Part of a small language model's weights.
Size: width 192, MLP 512 GeGLU, 7.28M parameters.
Architecture: rotary positions, tied embeddings, capped logits.
Training: a variant of Adam for these matrices, 159M tokens, 4987 steps.
Each number is 500 + 40 x the weight over its row's rms, rounded and kept within 0 to 999. Layers, rows and columns count from 0. Numbers have three digits each. The size before them is the row's rms in percent of the matrix's.

# gate: layer 3 MLP gate, 512x192, rms 0.104, rows 397-420, columns 0-191
# up: layer 3 MLP up, 512x192, rms 0.102, rows 397-420, columns 0-191
# down: layer 3 MLP down (transposed), 512x192, rms 0.096, rows 397-420, columns 0-191
gate397 102:555539544505521551479513544468582470452504504555491483510522477494423499492537435574504535490426510442533468505489533452543482474529477441405421489392461494456502490481433475558501541495518534490464512509484497497449564484517507520430498522399509519528491589543489525477533516516547450552485461529483493494530443555508474493512533552526477488498478491500478451391551475481525511438483585485504551524585503502561436457470554461444572476471480483496532531479524486484527435399497524502479517425480508520506526523502478410455497538507488470522504466568500492489383510513523495569
up397 109:494558525547474388542537528458568562498501489526424554500450436476462485551515511514506517477530535458584473581497492443467463495463488480482462468517480438432537486557459491487528556531538517430435481446478457481469575504565436530437507461495475527515447490540520471549558555451431475535509448533581457486529524498528512431444526447469450499546525507524467466501556503523451502500470553521475432527567419470439531478447550526480534491456553514495468454536521501494494445490562480481543470463478426476522472456485487513485445506467551545499574415486457526498562498475521472495
down397 105:519536506519482476442524467493473562497525438501467470522458439477528435484487459545521486476485490498528473544424513474604525490547381462493506511462424414458471521571465470505516445562451515485405501508526502498444515513487487494498501488486454569550539516508499519493480552533471454487457442544479472533537487519431494556505516468459511499540473522544420477484510451462496472461511488506527511484538467454581493516514508554428543480574501509474530505472456465500465512393656523521444511470502532493456520493525432498478531469502444486545507608532559435506465550448471517542
gate398 099:472404553531535545458517537528460481509423519566534463482535547555487513494512501517508448534482450508488568540454533406519478524481471512512521492464560502599526512444473462530579467556486573533556426520513513581435477536544429547450568440441457514498532562561498553519474482482533508464467494515524545477530503505532495544494520512495490506497494517510555480516546461504584514501483507493503505482537514488533420485520547512482467445459523536510475555463512526475423512456476584510411522519592548524471515554500482515495527516486423478558494540478557483433479500429569403508
up398 100:482518459576495558533490542429555492557425574525508428473560527452477492487491440486489508458517470489390448518512453465572584571501558505567476553484494481520514464524408493500478468488410452522426558546533541493499503491569516488539503479491553453504547519410471506419577513522525488560531542536516535574535482434497509491551456512551483517485476455502474450455494565449519495550574475492510516459473547460493499504574499521442549485499513433493468496514505541446435499488538551510460524530511578499517518529453539444494525478523546514452443510521529456491508475547491445491
down398 099:486562536538535491561508471547520427541528451467433540508543506533463502469460475508487522429551558499546581521437497533558543536542560448496480512601471536487454523494500500586574480613520478487459456531496501496504581483438496476510499515390490530471475461493461502545513531488575507516500503467489488528548431500543465476438546450498499479547475518516606487480445572521477503473479451426501484512509525523491444532471524497581431496428469566449508500479536443509486513532561559448508484506514507473531446460517546482559489569471496452471465509528466455521554465523509436511
gate399 102:488441510501444606529507521477550486524426414467535490514492507496533470464497486495437544509469542538521540523503534492435484482418499526513493472456521483534511479482449502551464470483457504427474529562471493501548575505560432593492516465533515474498545403503484418477498498536491459510496458453454474499502487573460503519543536569561574524483506550480550485497519509527522500450532489492514557481498479440459565609469534452571476439470478535516584535507521486460484463508470494460472545507537498543590535527493501567500476459516426525561475417482521525384533511503474523554
up399 104:523483572558476543474499494520513520422475530484538475497588484496519481445473458564476449508550557468496457486493466541482532568526555536567453446410433532478451514473508549514453508487519514491509469513505497452535561498489579505473523487522479439467511516420527530499455517549485422512520484441504538535487458506480503483473516543569470513436556514498472484513464526459539507478524425431503467526520487498409461505507510461495475433567491567506527544430510503512510614481442541439435460459448465460449490562470607462525548477410505553494524499434514432500485539506493462556
down399 102:472567493461487490441514448552535503459505549446461517520514435537548539523449539540537554475449524498474550503414464478489480440550467497474550454476562479438439466477503503490435475593481504464465470521519505467517460475553499534455557475490488534520491530535488466431444459488530491496478511464458478537437472549510461519444534434491465436448483496450436510382469566448470522510502462552496495511496453521523415485498457551495493476455431434581476494464537478524431456535493430475585499513534520532481551457531530524520508560510500460456525549560546460558496492530593476446
gate400 097:545511536482522522408495469520504455422525492567428451436472544463453573503526461558460447542509488498511499469482492454527494477492495541449543517500630410496508490467494520543449501538524565486518472502476532512471551517475488515499499524541455495409598471473531542502427495482416482464505558461513477494562549551541468483521543536480511473533515503450512464478532493522483498537470518479540538484576466532440536439487538539472488500407584496556551483465548445490500514477483496409556457467435485527499481465507491493455516498468464491504451557624513488550462449476440469537
up400 097:458563444525570554513470465490535516533528413523528514543495462542497539533525487529449416497463479522429483519480523522484518540431490455505418505504501552492470499536484449506527515593534564460464531490502463466541514478530512505456514451524435498572485513440496518491495417450473585477511515493451590471495472487486452522483495508520594446396538560443546502526465489574472526522477460453388493501451516508507504457517545489476488526521464414569511517582478513460518501504465469517504513492506538495552469445433484559462417528595473474464565525470479477478537508544496446500
down400 098:551572505531526549490525477433488455502516566511454482484514503501424500494527545531522455518483474511474507529522526517512496467481533440521530475461522550436526518530481515521428506515445461475522549517499507405568462506456460550405474531543460486506522456480487494518455461459476562432495538467593565568474447445542453557499559598445526468562485494462521512444513526550504487527465472541493530519487486557553495539447451530546459496509501502473535417530557521587524505489430525470410505505388500546474496478480468481513476460526531535595505436530483470580459560475503483462
gate401 106:497453502605474530520501503505557497476515457538506475515461495468464565424508472556499591481450464481461486515450452471509522487529485503525451461550455469550492559506454471476477443528532488491544491453557515515519460469454523557436514531533494531567469464527560506525524500520452467375484495462530512499503557508467429512509490451517507451446538525497514475487537486505504542543429542480438520585466528590529497491469619497499460485487453430552542483507484509526493485487477472436463524481498599533488545487463468497470594550561569601521563522498460518479447505515419475461
up401 103:555529504537518569569561485452615474494541483451432490529537516450533496509494504414441571503441499461487511475419479463514516454527514519499526479437536535516518518468488416491535574475486460459538540512547412475586507463469550520411531530545492546492506516516500508501566440577510434565534457535506533584486526450541484526448475494503465467521466522446524451490469552458443513457470474436534520575526536531512584505480473479467473493516553503466475496481574538497540484501489437481485484504472489482497550499543458518505591518524545496547421431557536552497505474517481485457
down401 101:472464480510571501525494467459473511460566470429460483496484501430534487560480471500549513531413491441430452547537488480534506502532483567419532491527521492490474501457485445470491451560512532498551583512522469526535403551471539541499507431474518493519429488534500529581502542501522523502548499550491504482510541502493406597511569490538471442496553478524542482472525529494480521498449492535513498530418496556481412460505480501464506591467480453501556487567467472538450503503509550550439566440497515424488481422509454537566450510518492570458532497519471499510396553514487526458
gate402 097:496503533495457431508447514487463541502499578449541445521526534448457551513528601449499478512471521553537480528473448565530501478553562487518481533535506511555508472482498502569533512515417548438551517522464470477550530504480390507511458551528514448567480525495469479474538532510533441490476501525599545470478485436513438424515451424538566544484525443546604449515528451547539558486518469521450496526488449515534511476556504503480503502522499428485464597544531491462529438596469507524518457545444480528475522515497541537506540497465530469546503468462468543581466507495461539526
up402 099:471476491490457519504463507565509527455519569461558572489550523544527469485484502517464488473485500543618553549452462440465461517504546559496427525518533478449566489460488444419539463537511515545532512446467509497508466586509470496528494489499428447534514453473515509507519507575476522532522531488554447524486441507466498475480539457521520480405468544569524473480544549517492472501467544399481526529461529507493536463536486504547470472483481467422529524541471626535488476514424518449433400545536497484544508554477548455504474505485471533456452525534442494456533492488486426586
down402 095:466477549481413498552515427456469506511483541547509466469469495431503522445531552467537475446594480448474491500581529501501504486509500479494555531485499525556537468454501583545494526471491437509433550444475580517534405429529516497479528512482503512531500541560460547481618468439458485466483502522550525471502481465482511456510601465522524502512463397536503491499535475498514535462526523429500483494456444486513481526542399538534569531511561476492506486517545473491474431468445461474511475491513487467533487512534522479547502397529518434551566446428503502563564510480468527483
gate403 104:534509532445501477414536479514502491492553483465572609510514497519452567528548552487609494496447442501507473483442508498488458511513605497520521430575570474442500557413526498570457503416459475495483479494530476535544524475479534495454565446522472594531465530472499554546513522441576518503519458513508440565535524537530509518544572540432513494512478539497527416468507518497493533502497489470482488471445473498487549485496499486502504473442449486564508564570506495545490430490443511478436457448452491499557493455552486512493525533526498562460454545489485495591470505548547514487
up403 102:553484480485549509568512508424490512496454445450484517518528455555482526473478458459549511519447442513465507503582564471523519535472441544510438473520529444520483503489472562505546479521536495457481515499489450482492451495454536506471501485473496459533494511473474377506490457478458541480505527565477564450546459480533529586477527510548437474499579456474477517587571491549546505439510466477536473576507510553547503569513468511494411538495499466567551485400556500464531546510486440480500578506537536572518547466528533500545439573439540466508454468536552462525522488548576476466
down403 098:461495493458375466502546530470438461493465515495549441467477495401524474539504545560596557489503519497574442458523523470485446517481500493491545520522497485560483501467510455530516514470479514476467464498483467498482519502467486598567489560453508557536463548494522527484486485481471487405437506535506474558502541563527528525515518461572488498481467485547561532464481537474553513567514474533474501478455457497440414512538486504520511551448546501432472539545501523607471495524455492558558495416508498462541520469479479544594571451457504453517477491443506519548469427461462482416
gate404 097:516537462535441584480491484525466528428391522562566548552426487460417492513501443486449513511478391563442515497426497534480472484391477480499519494498482442543544518528425473525507572505487553481496479493585570462508472480524488551459463551471456535532567511486498448560454453493505524483547528466467483475494536513475491527548520467482505473465506491408540519486534521567453600520572452579512520445441522512455461430534492464470448485485495511461469513558479560511490557466478498507511550528538419564521524498485480513472538518530507491502475478500479500520510549537462456508
up404 099:525533490505499575536452510470564495494516474552466504479463416429499513533488468459462560456519535478484494521362452613477519516493480479468464460512501457511537484483492505463493514508518485499538441538541454502496539460536573546499487498520493531563591488575570489551527429498486516455485484521474512511523520538510479499457499461573534455558539520442507443536570508516483524468482521497506461430421493480414499519525490544465516530457473548521541535577616501473558567499474478563542509470535496498473479571458503527527511525518419503500504543501451523469526517452453372476
down404 098:466533468497488540528465502405481592451382527534526496579488493511388557485460434493439521448530436528490504558505500511516482518520435528532481511523485424531448503559416521508549525511456507520566459575490410533450499516501530412523505575420483486554561522490506525535521547482488497550441498416476467498395494490492473493464462491501570537524469492532494482456457454528456512500511553520543457426504531478434517545522418502456603535524447502494501515503513456522515536472482505512472485500533462545510466484475458556536516499497505496467461524503486460468525538563536485498
gate405 100:513535497488440537550462508516490466516439497566466414424451528428479554516474505501462607484520472477367466559472493447531403430474473473481452479524533482531538502509520523496449540601516477467524463512497498514473523494535410527507446535494455514494523466533462519491451512583479466554530454467566450476598499534549492487584491466473492483429562433496565456492472507509508524551492464505507526520511488474491501454516525522508468503497547513518467569429547527463473439547471489504456487474470494461546517524548475516479540472521563546489443496535530497552520447466540560588
up405 100:498623463476539497449556466502485521505538470549507479539527487421501579482510524471476448528479459570522514469530481402558451475513448531515517509455462525544416464547505457514544509565525552517500462503495590438483494461417522573468596482530476515454426528536476517501533568502407465530476488580520486560495550511440461578535507431471554470545479480484457471533523502435544490492549524510504499458513506495476479567470482475485522485552460463519439557502508498498492426482516471505467509461516498559530569533544506500518555494484553493500468461507538461566491429569561519518
down405 101:502545442512528526486462490469489547545497495513558512540503476536386511520601396568500499538532528456493500477510569524496485566512457470496547505563585513436403455522558472464465503527497547458541521576531436560496482492498500539532446496508504503509478464549560522469487504462469482478476507467548512494516535514503382525489577522492553513476513483495551536545482440476497501540457495507498533551479557547494526444493397475521471464503490485507549486472486495472454561502474563458487526475552451495463555469535487545546527566458606513510412501516439409462489536507507519448
gate406 102:572507429463445507444438467459505462501469503467585467499481484487421525489537508478529501473480494501520484502502497537539450421438517521623482439522505558481457523496518498525490461452543558470509486470441543550430505541562519500517497485554519483509552492462414549541544518452473496441520551477449470522586535503514513600531465463541546469480482499547520459496499567494525548484469577535466416467430496482500481418490492451427457503461463510532508516490528497520462474509528478470455541494560611530523481456463505527483541536497522437483496526567451481532563563540588514474
up406 107:519511465509506482525559511511500467511482586483500358433521482490484459495556516526436492442533473509573445529537499507519501486527502497552525547497525493538476475496483464457523521511527510523515462515488559454511509458515470496454461553614459453481479435456488570593501516491424442470574443475487450464531520527472514526527441496518542507420518508493594475531543471480526460557562510477523488510455525514462593557501492509579587483529458428460473449509468567479537459497468516523521490503430473455510465598526466523493533540480556510532523468468525425505403518488456520515
down406 105:510532548537461445519459544525478493531444475537517490555456488539550467534483483469492489516523546463496499539470456363437530465513521475518513512511460410426512536546480523550516492522557468502534513492556439561493530511579543463544495512436529556426553522412493485466489431507520570496411426486545495484461492503587477463463501539535564512481550533502433516519557506546463493414516466456439520475429517530483503553507587585466481464483556494506523535487475512518526499545535515512447471558489488497475470409470541451545517494492475483515508541449545512533454580492505530546
gate407 102:446431468521443541453460496537539541427426524524546491544471553475479497561504525456533434453447520553486508566537483434405458484494531510523528484460447398505503450498541477503531489521491506510495461442536491485530532497487450599525448448485550419510475429531442433484506492489446491537490523548558551455518489541506546500539508471484520542463544526466522504518513431520525529518502551433562485523423467445456534452546558535558429489464558493506523491479470469405488538489502548558470508497534567520602453514498497527428535509570483478497531527533528492505498421488516505508
up407 101:520545484549557461508467512411514399501517477532468419456471523541479485491498464505479537513495505486434486475470551510395514528486479511498536481533466467533507486554511497552490408567528527464548566511457591523525419450415463557520515541509489514518569447459480478522470427451447459497552567454463508483489555489509605520437569526530499490545562515545478480454473506490502533509512562514455474517530511492477493486448540504503538556551558518521490527435482466498451418490499473453517504422467479566511552493488442496464472445432517520562518464497548476486407470514459534473
down407 102:473484456476482519515559426478472559515517513519608513482555598487572501585488528424561506505543553470488450468519467490572520500467490474489452441449465528529535488467542480472521529481491493547487479475502537528447538504501451481489494468435432517463574516536507551524427509551507423514490453469557492476464494501528518516508523546429483466448398464508535464541411518434503557513473552531486499505556485471474486523423466522452511520482476461482498486488539444447527463444443563551415534511537493523456442542473500440457498533562466533468496572454576587484496503485485524521
gate408 098:477443502509565533453498531482534470458422451500495488519521454460496520514522492553509523493481548551435521453551525478547506537558544494465443481479532490455423559417559532577526518457489463520496526466426471489437445458474578498473539535552486479558529537483529488572513560464555456510547582436544506502520479516531522454473486468589536480452446594448533487468443489523514587540437528442482549509507524519474483451483521502468508513425501445596558515497498500539477441442494434470493563518476537526551490468516507484533515509420452465505491460478500448456489466563519466443
up408 097:590479493489485495506518511460499468435425511485556476503519488557563502458478466469449511470486481457557575475464486513522474539419514542439458477467533486483501508465448515507548467485553501527493559484546472444522518453420501511515562553455497542465432467488517558554516425423471499530496484490526490573504427515463538543509491535448513500463490499571493560503480426481567534527500526454570493429492508447541551526581472526516448514513478528425474536497516403459471488404480510536437565446495554477532471493525458485540619495488471524549452459413506487501455456477495506511
down408 101:575470532429466473485524573561468432539473488532462471500446497471371497510538474476540531453422472505466521510485457461530443440525469523521502454534515535459492568465476532531522515492512537523527503501535511490455551455519507521483493539482478505533483529480484513530436540518493493466571478484557452483580556486486540534455577513515430448543438535534541548518381497569524502507530485514476437509497491447433446504426539513401522517522472452433518472486491552542461479472456486467471500476441506514517512453506453494412464442440511479546554484406566525508489507567502551471
gate409 094:484555493428490493468535471463491446530518525517472516455513532499526503496470487452446549544464477583534417498511574532560462482582541500522507497481515497509478463527594453603529406428529567522434543412468542518541545547484506457536564478478477577521515521469493544491559502492537492493500505487512486441504526543545499524480440524446549572474493564536546538587495449442490546476494457510518500484543478472511531457552525582444499507537526515551451470488499533527505473552480395427524517538470500529437539527508492466506524480519561519457522450550463519459431495538466568518
up409 097:494503494499450550454496531501532544468520453391491511486484518482533536548499512487514470601536507566590448507532458633480449506588500507596499490518542432470483426516507517479528457522539508515496517466512524574449530514520512529482468536523480583521523491501487539525514526458518484501517495466550512497489572488503634507526445494454465503582556508548528538565480499558529510578503540485518515521552500512476559492441501518486545470522473589520444533469506537503472454477496452464504465482558493512564571463444475452494473473502523471487455474618478539553476480443469519532
down409 096:525524481435488456562483448499535455541503560554537423427521554498536490390458515439515528486451531494452475526537492482533513529514504539505471454481451503531541568572492440547499505494541484504618449526466502442561527536491432463561531505493480494483514516457550474556524500426491425460463456458448408553473455490508430469538481496445550490505478534566550508464493513476514489511506449488446459408478483501488483540611568482565527482546536523498479466514535480505457524543485587437511492459433480523516456514490483601515498516469517491446521517500483489473491520577483525477
gate410 102:513458453469475422514487502441511532485463564526530496510460435509439523516526524473471519449434546534594460521461393486541455464472523455529435496524472509506479446518470584560548525436481521510503518538489498484446517490495477524465481524535473487529416511503426501508508524550573497513468523521439544564518497500471456483553519465488504466517506555621522503512461458537472464485397507552559470477472508502482587457418497480495546443521486517479518541458407452475482471466454471469517467560438584481548499448548562539518517513562551514440458539504493576519490538515506525465
up410 098:524554496535515481513516534446476525579543395524494563542542467438458437509488525571454477520504520492514494459506552580455502564498494521534572461532537579460559543534514470529496492521424500442629487446512504511472506458483458437524524503455498463512515469526564549495503498488589418533463564512469524487559591567515534498455536486443508453563496410472545500438510534433505505501530487454501507488477477479505520522537507503509522546418460415506508499517478556511560497502511509532498541479543462536516508501405498497476445523492472438491491569462520442513534467537517430480
down410 101:510520491463532510488508529459500594516487532538560477486458532555486474415577498457449515506504523542469503536525524481519447489474561449479459544461531558496472446446501563474471529582476451506440549549529503540496616444490504474516511436501478488521498449461504457470511526519518479598547460519471530550568512487468526481490505512504378538511439462477554548583515460478383517534484514542534513536512531525479475481528628529473462533493469509514497448505545415458499414543460549519496503515464464484452560469490472533487480558512445486502454455481480435500553513447509518510
gate411 092:527496431559530574459493503491578506473413430481441520509523460496461509509501412485482498541440465531480509553514575487532495465487500539555505446486484435517513483458536547490475459555553571499554475515474563485477486585465495454499529465510557422486572492520497540487513511544502511408539479527548448526521486557431479513481570582482495493439536521438553500518486515510441440542469466448503528501510443450504479459506547535488511497542424460539441529484527540503448492612503507437508432561574562570534501431462508477530493499476523526481496553537515478473482417493474499521
up411 098:500534412447489513439535496566514502532537516540513598501541530457417483557554474560519382565536501477505411521468464530478492473502491530524459449521489490537516463479571568531536507514510522502530499519521549534490506488532463417513580454492513527502551477549532564468518491522440457457477569526478503477494399535388468496478475485562482519511437468490570478496514476548525498474513522538530529475444474473463490543569476524486487487506473536544470516488414493609486453564518478494495514532457535639484557510527498480512505567477519541527480467468515515520533508538458458493
down411 097:473505506526483427558466582434490472492505557491511512561481504471450531533561479464443542539559504514530474485564504459443489544577481463500473510528485535525558521461526521519472478464506441543571550426445468478383508526536461438561446462486581506494460536560461569496506507440550484541509480427496427473440446463538536526537470449490566532479520475538457477501466537470523557460529488547519523496536494459541435468532492457545557532438541389461524534485545476517494553495506494555450491438506478466495424575475479506540516502467521456530557432540487528491485474481475474513
gate412 098:539465523531487557513424498466478419469555560497509504551530540491515561475473499467563457480482448482469488462536492461451536432458534498494526527507464525493514426497530521533442466507527549516505537483446498424543537504505508572458550497456547447509506469504521427538554468471465496497544521561514476514545448474520517537503586520502529445436508490613502438499440491458491538525608473471536445521417462517506555581449524459535508464507433508492414415482507495476569515549433558456509457476564546565486472504465505413467566486486496502504450446503514474507490516444539504513
up412 104:519530475531536465441497486484497470508459510531500499502420509446509507494494436427620548507476496502498494500501520550590461494499521524404571498476521456523468514490519523484473456454524478527499485480507552516563537462527485507476514488485515586459533522517504539468508523421539518558593516529449482568479507502527498496486483534492491559457497529417531402480513465583448497514515513488518423504473514520514531529493509382468509509518568550527402397544451490452512494519556509539396531559469471522542421510524453428483486440536506496464452541529547493528517505522482533413
down412 102:566472514519525548534474556430455468451553508486463438554526516546509488509463517468546448450479493448530500510576513444442502470479493546547452539476458554495590491480452539452520527520545501470497580518479596468455527446544492521527513479457556468555564491551491432528450535501462537517559476607504509508442440493554522565507502530503477470531466453577548495515421512493461545508560502494526434535469527461527469508523540466514495542487510488476432435442475504468490524529530509444505489388536476546452447508477519469467559513479428424451421511542517470504501540506546465519
gate413 105:521445466488511474483434433453509504465540501482503503547476506520508528519556477408516526496504550526498511525439506477572472485423575536441492443526539480475541493486491484506480511464496568478437528494516528512501446460506488544449464456547519546540496547509484477556529418453481416516451460541525537485474486473470556517482451531442525479534529438439518460503477492477549527443495539538510521489471481528542574494463594507483490378479442602472414482516506561573536468462485506454494526476497542434485529527563494556489498487439482470520426465452407533495515490482432468598
up413 106:459480506537516572519527522465511478538493442499441508517506484544419506442505452514460446513481468524533536508421491456457417467444476454447488570464454478493569511409482515589529459570530524512475539440548435478469466545515514515442486447495478487495415463525498498513476533483461493525532453508496433458493542528484541474499549466459456505492472455569532499449508485485552489536498513481531531520502499469497462470463545444462466500493535569416562533498495446455496531506470478449489558425565523553523519468490544408542524523537511488522531422481464407493473462493583383455
down413 106:488598483499524513490562460554540487562426503529554483476476506586414506465510469479491493516475471489524545522492580429523482521440473601516491547514504465445508447537478524536506474507533565521514443503484532513468478495467511442546467451473535551543485524514471517449526562477503430542513573490442473428505524462532467489485531463511503430500466507602465536498541525459476496427565489592508521460530446486603450530500454470461466516513525558530532533518507483493499446501484572531488548519475578460465432537548458511583473505554515471455418482473502517470522532503412521485
gate414 110:525504515481587485423396535486486550490445528437487527570513474533400556480503520478511469512527460569479540451553458519506550486489477547489488454498511449479458467514513472507488376546477500472445504594511551505538550468503475473482545540492549534522479531492459514492446480483452557476544462443449610494468488472487529564452506523465533456499504477449513506463538536561495456478480550499459472460478526480476552494560492500495501435502491538571503498472482451483544553491583436470468439511510531488553564477563463550513471532502568471400548521423464447554487475528514483484
up414 105:471595476423499481511513518509501505577559490470518512530488465485503458459478604486478475497542578538546442521481484464487519473567458481561498513519565497422532483506503511482500514535425461467521496457501496485455445500537531524515472567541503450542532534544568492472541537524501504490439517446477515516482518490479434459531506449544525486545519475506440417479503408389487598483502507504470518522472534458436497411498462509494525551455433426479476513563550499466603399531421472506485514516572480510464497508504504558517528577568445503491469502487514492523540547461528468483
down414 102:492501544591465548497525513575501514435472549549501468453522541502472562476537503508463470541457403509517496458522492499477483503513487559542561472434501525532465528510482422474517528541516561483413478565486480451475553492489501530515560484470510547503498457558448533400429527498469543455581554425484447504500522513503553487499484500442452492497537426509498506481503475514517505527532403461470568470490535471530468466531586520499472485507469537412534513508489528434440455491517490504480448484522504504489517500472447475488488445432583539523447363435510518487505472474495402526
gate415 104:444485496473529533483548462440536487500496532519520474424545546510523541467513494520496461520484463441470542521525513484490456480490567499480487503515513521559530565471471513523544522431465519559535524548512497490423509502508540523555498572534412565545520605507501473518484541447506476420585501544476562492566499549469475513555529589566556477522589429506536464445507539527495533539480533496540526589539596460499548476474469456508556476496500511552473470503511535470508525441448451487507565388498533540531521451532431466502424481488561556534472492501487471530484464464557549496
up415 102:513506523467508514517527506463442494482458458545541507509531412552551483514436519441526475456505480513486480533498490463501466511558437438511503525552476552484522479493530516508520438497519495485490454511418499585480536535437493520460508501555501429532512512437461451493450516445463443448509416458490480434515553505580417548604552469470434485513515528517545502504537500478457536481506497505470497489506433469404470582447509553466516508534496540547474528511480491522448483536581481457546515557547438534533483460496508416537533490453439498547548446468548534533583444541496602486
down415 100:530469510570456456565541506514518514503492480443444437500541505528474507474509498486493447529453425514457578473442476540523456515535430520504514532545522474488459513501452551478467475465530444477488504554493479498542509512527476517468503378478541510488516520523503497472517473541464555507492522512539515522488487536511505537474529443493457486476499530524478488537553571481513442500481441467489452459570383467542440482497491519472508435531505582479516538457444494575550491472474483503483476585457376471456615536478639518391560531490548556483510529507528490515527523523462541470
gate416 099:515473518513518472468546566484550530586463542522514461432494546529480535513519421535495558452444498493490466471518521426481454532530506550432482528494475448494509509450545471482526454420474504480537443467512476573482526542535471501522479435484484512500446516511523518526571474505468466505527434498482400445517427522464602449491443481547491488469496411508504437453494543561483511471517471527474517486534438435506435508527604475467516464458549484475498603493526500472490422462486474513419522538522521498441526522605542497469512518474531487526449551441505462514455447495431562494
up416 104:569455527476513476520490516558522543570502470485514506534494525478512446448410513563390526507494485476475484527525456470428517524527446487486592519428542490481542520502493478510445491530512509571558523522555514537511496523494436547485491498431452545519533473523582478491521552469525500496491470467544522550597490472552487546463550597529476461507463512587511492451511554487546503457476481538506453543434477474549397473459470491463489521524487435535565441532443483487458472572434553481460455472459371466525536520488429473489456505510525525494495530457526502532509543461525478546
down416 099:554488478533469535516509464506490503434492521434484540464529505487518545460458513542566458420500573443487562529441489507507455453481420473529523487524470477519498447512451485535556491496488490550555543467546505509531548424486507575458595548504553441515460541469459525461434496539549515544479537511435508532511483501505441436488583518484526479492543481513527471510496524511442505448447509460607496535441529545425387524476489481518516503470520599515545514472555488553495471509469536508482461481503498553518504473450444536516557563542390574430490455506527529497515550547465533510
gate417 102:473533519524535468428453439467443485539493501490499485480481540477510468431490455521488503403499522544461518570412533503632526494489547424464538481467464491564583545519527506556505458530510523491474569480541563467499518484452475546468571503509517447551484537460525445500453515501515502525517445525536473530565473478480458477501467459510553548497560495431513450533556503522523525526500466498488541554418486536501525546516512514500559470493476552551481495459535534499483535504560441463498471464469611399489455535509563516511551450515433489479473531455423517475462563521450590499
up417 102:525500520497559481389459465481540555512518481490510476618522481587478526516547511475506502512511497572501518461604461523538427487431483525547550452442481462505473550531495477482435491546467501465488549535393515493473500522470486516556428509511521452481476437520463420523463511461526475518515478514429544451520602485439533513513521477507517536448514474450547486469510556500413475515536566513503562428504541492534467558546505490507436460472492508576507468454473462502550521425513498423407522497506444491533516438482548538473497500509540477531590514496517481530533498519490546538
down417 105:514578561492471550498426489439429439512502499504448570450512500462480490448481406499456572437459526446545523526512457509505525466507464475446557595535542491471507520474464540521500470526550488456503489541465530508479473465463557465477561482517477534498510533518442496523433479499565474535493441506518558446475430473511531494500490542513506495482508510547524509432553529504498471472560540500492516474520497532635492571558502482560528520514531493494454520499476581466553441532492556519504466530480525463466402532506558535547470520563443433517501580500475429463547500544438473416
gate418 096:519545464417562509415492465438506535536479472580464464458486444453485565491558557547576509524508465565516478547432561484449506546472454504498400498497493490433518479450463488485455544460478528503488485481522526563416494603488460501527529505524572513580499447474460510522554554539548521473522467529494548457512448481523499507512526440487536460446527471493527484524462564533512556490427550493474502502502505480488567495577466497463491484446444544464446490546509615460554511476557504487461521535557525574487517512489540503485511518519473443456499488523572538492521437533498430457
up418 093:570536482501471488488509547575522483523531441469539546535505466524541488473507500463482418486492536509510493535512503482412514478478523540482510479492613527569484520491484499449580514474452423482464417501437506470508507515489548467438503459438485476498472519503509594476548406477473478577495490507533505494528530505522497434437461536513566530486457549471528559506496526514477418520626438490496464465469532589518469501498500447508536495485503395507464486564472504565455501487473508464536413532471523495530496487571496549491461440536478458472419522496483467538568492511536596523
down418 097:498541462521579515485514551475486525529486457559494449491423511491503540503474498492540450537581506444479455479522515468532523535516474482495521544514497483436522455439525458529438442557494468448426519529541493513466474550525507559531512420503507533549553437401553408453443550508492498474555438538546466534633548471490511511501532442465405560501482504529511508376508520509507478493482501544489487490521513458518524513514446607481491551461459495555534561513515500494534459395534424521516504503456448501427499440484495487554507511500485549501451456513546504489489529535494508488
gate419 101:460520505477476502496442486538543517539485554462525498515385489520493558541517552556533522465491513498512458563486543478497483458484529465492441430523558463607542482492546444531563465526449447443564512461510542454463476479531493580524409471517508495574484542481496467476444416462476492546517532527463472475523492532456437502524492492500571537470498516460542459606546463560500463525474498507551501522472486577529571475468512491551457471527550554501543528557491565447564501463492453542426473492440497518417557539537535550424523447485456510494504510447521503524485478509573483520
up419 100:553493484494507482492538475530438530474548528518444531477437502466505484467469559457479405609527541543527540573500487509557455447528542524518498534460449581485496516530504424479532516447530506532440552471563464441533490518472469507478470524541502524482468497494484519485598481455505432539470505480521531519499503504476450449517518494464540450480586541542473517474410604470432498519447524524538517480504535507479500506481500509436471482472494452442476448487443541593442539469564521482480427529430414506514498475524476516484554478546527522466502531564499581523571551522590481465
down419 103:525548453497492514527497479481530462512546493522507442429519513489506507524524527502518504487456496480499486475473524466379559511508512462451461524512454492493487569501503480512526508528540471502554482523424521500486472575486539566502408620490492486505494472475496442521521481451524576444512513520534567452483498436552553412505551517537562528485571525471490511500491575489555493442431494475495486536517512411467457488505542462524469501499497490522508521492606486508436470560540520469536448517506539415512503408456378447482508495550471536523524624537504468464486549575487499474
gate420 096:467507465465475460541530485506563470453496474507485461490532489498519520483525481498537475465403517541491483505447492540570520453463559531462497448502551457576583482466521586562528561509458610499486476476472534534422478491491469509552483493530530430454478509496508483479452476513443488457499475564493513484527448522434570498557498531470495454557461546552564471491535506455551458559587451475564510534466478494477524499492529572466556518445575511523433512499469551539486455447511563525582402474452453470545511545481525516457481475494484503517528456566485496455491471453578521580
up420 099:468478544526463515470498513502442511553528570433557527453494476552454478469449540522571469499506583474492502570518475503511582494575553512460485531500472448455462461487525504534455487559488503475521530485542508494461429522414510514427472512458506532478503526423551539532462506458477456514473553486492584436472464526514508447391516551538450519491538480444466459539481421527501478553495515474489490494535483491543401485517449532484514472525482441391560528466479492531482514445482495532498506408438489483497547530481492470525468488537528483580526541384417453501523500512544525464
down420 099:489498525492525514468530534517509505512540523507484450494465521458441568486555483481499514529513481411533457489437564542516489488519535533468548512514530465491485467522523514482487433514470492551429572457487604559507450466539552460468533482541447508544440528518509538485462539588456477523490499504461502483591484573489420564463554519564433534477459467515547434493491451447512526495501576580466465564532547500462571439444539560403522464516516504561452548542486456507509498528409515526523564544544483500531509526520478481521545498480473500482553532577511491484502559479460407546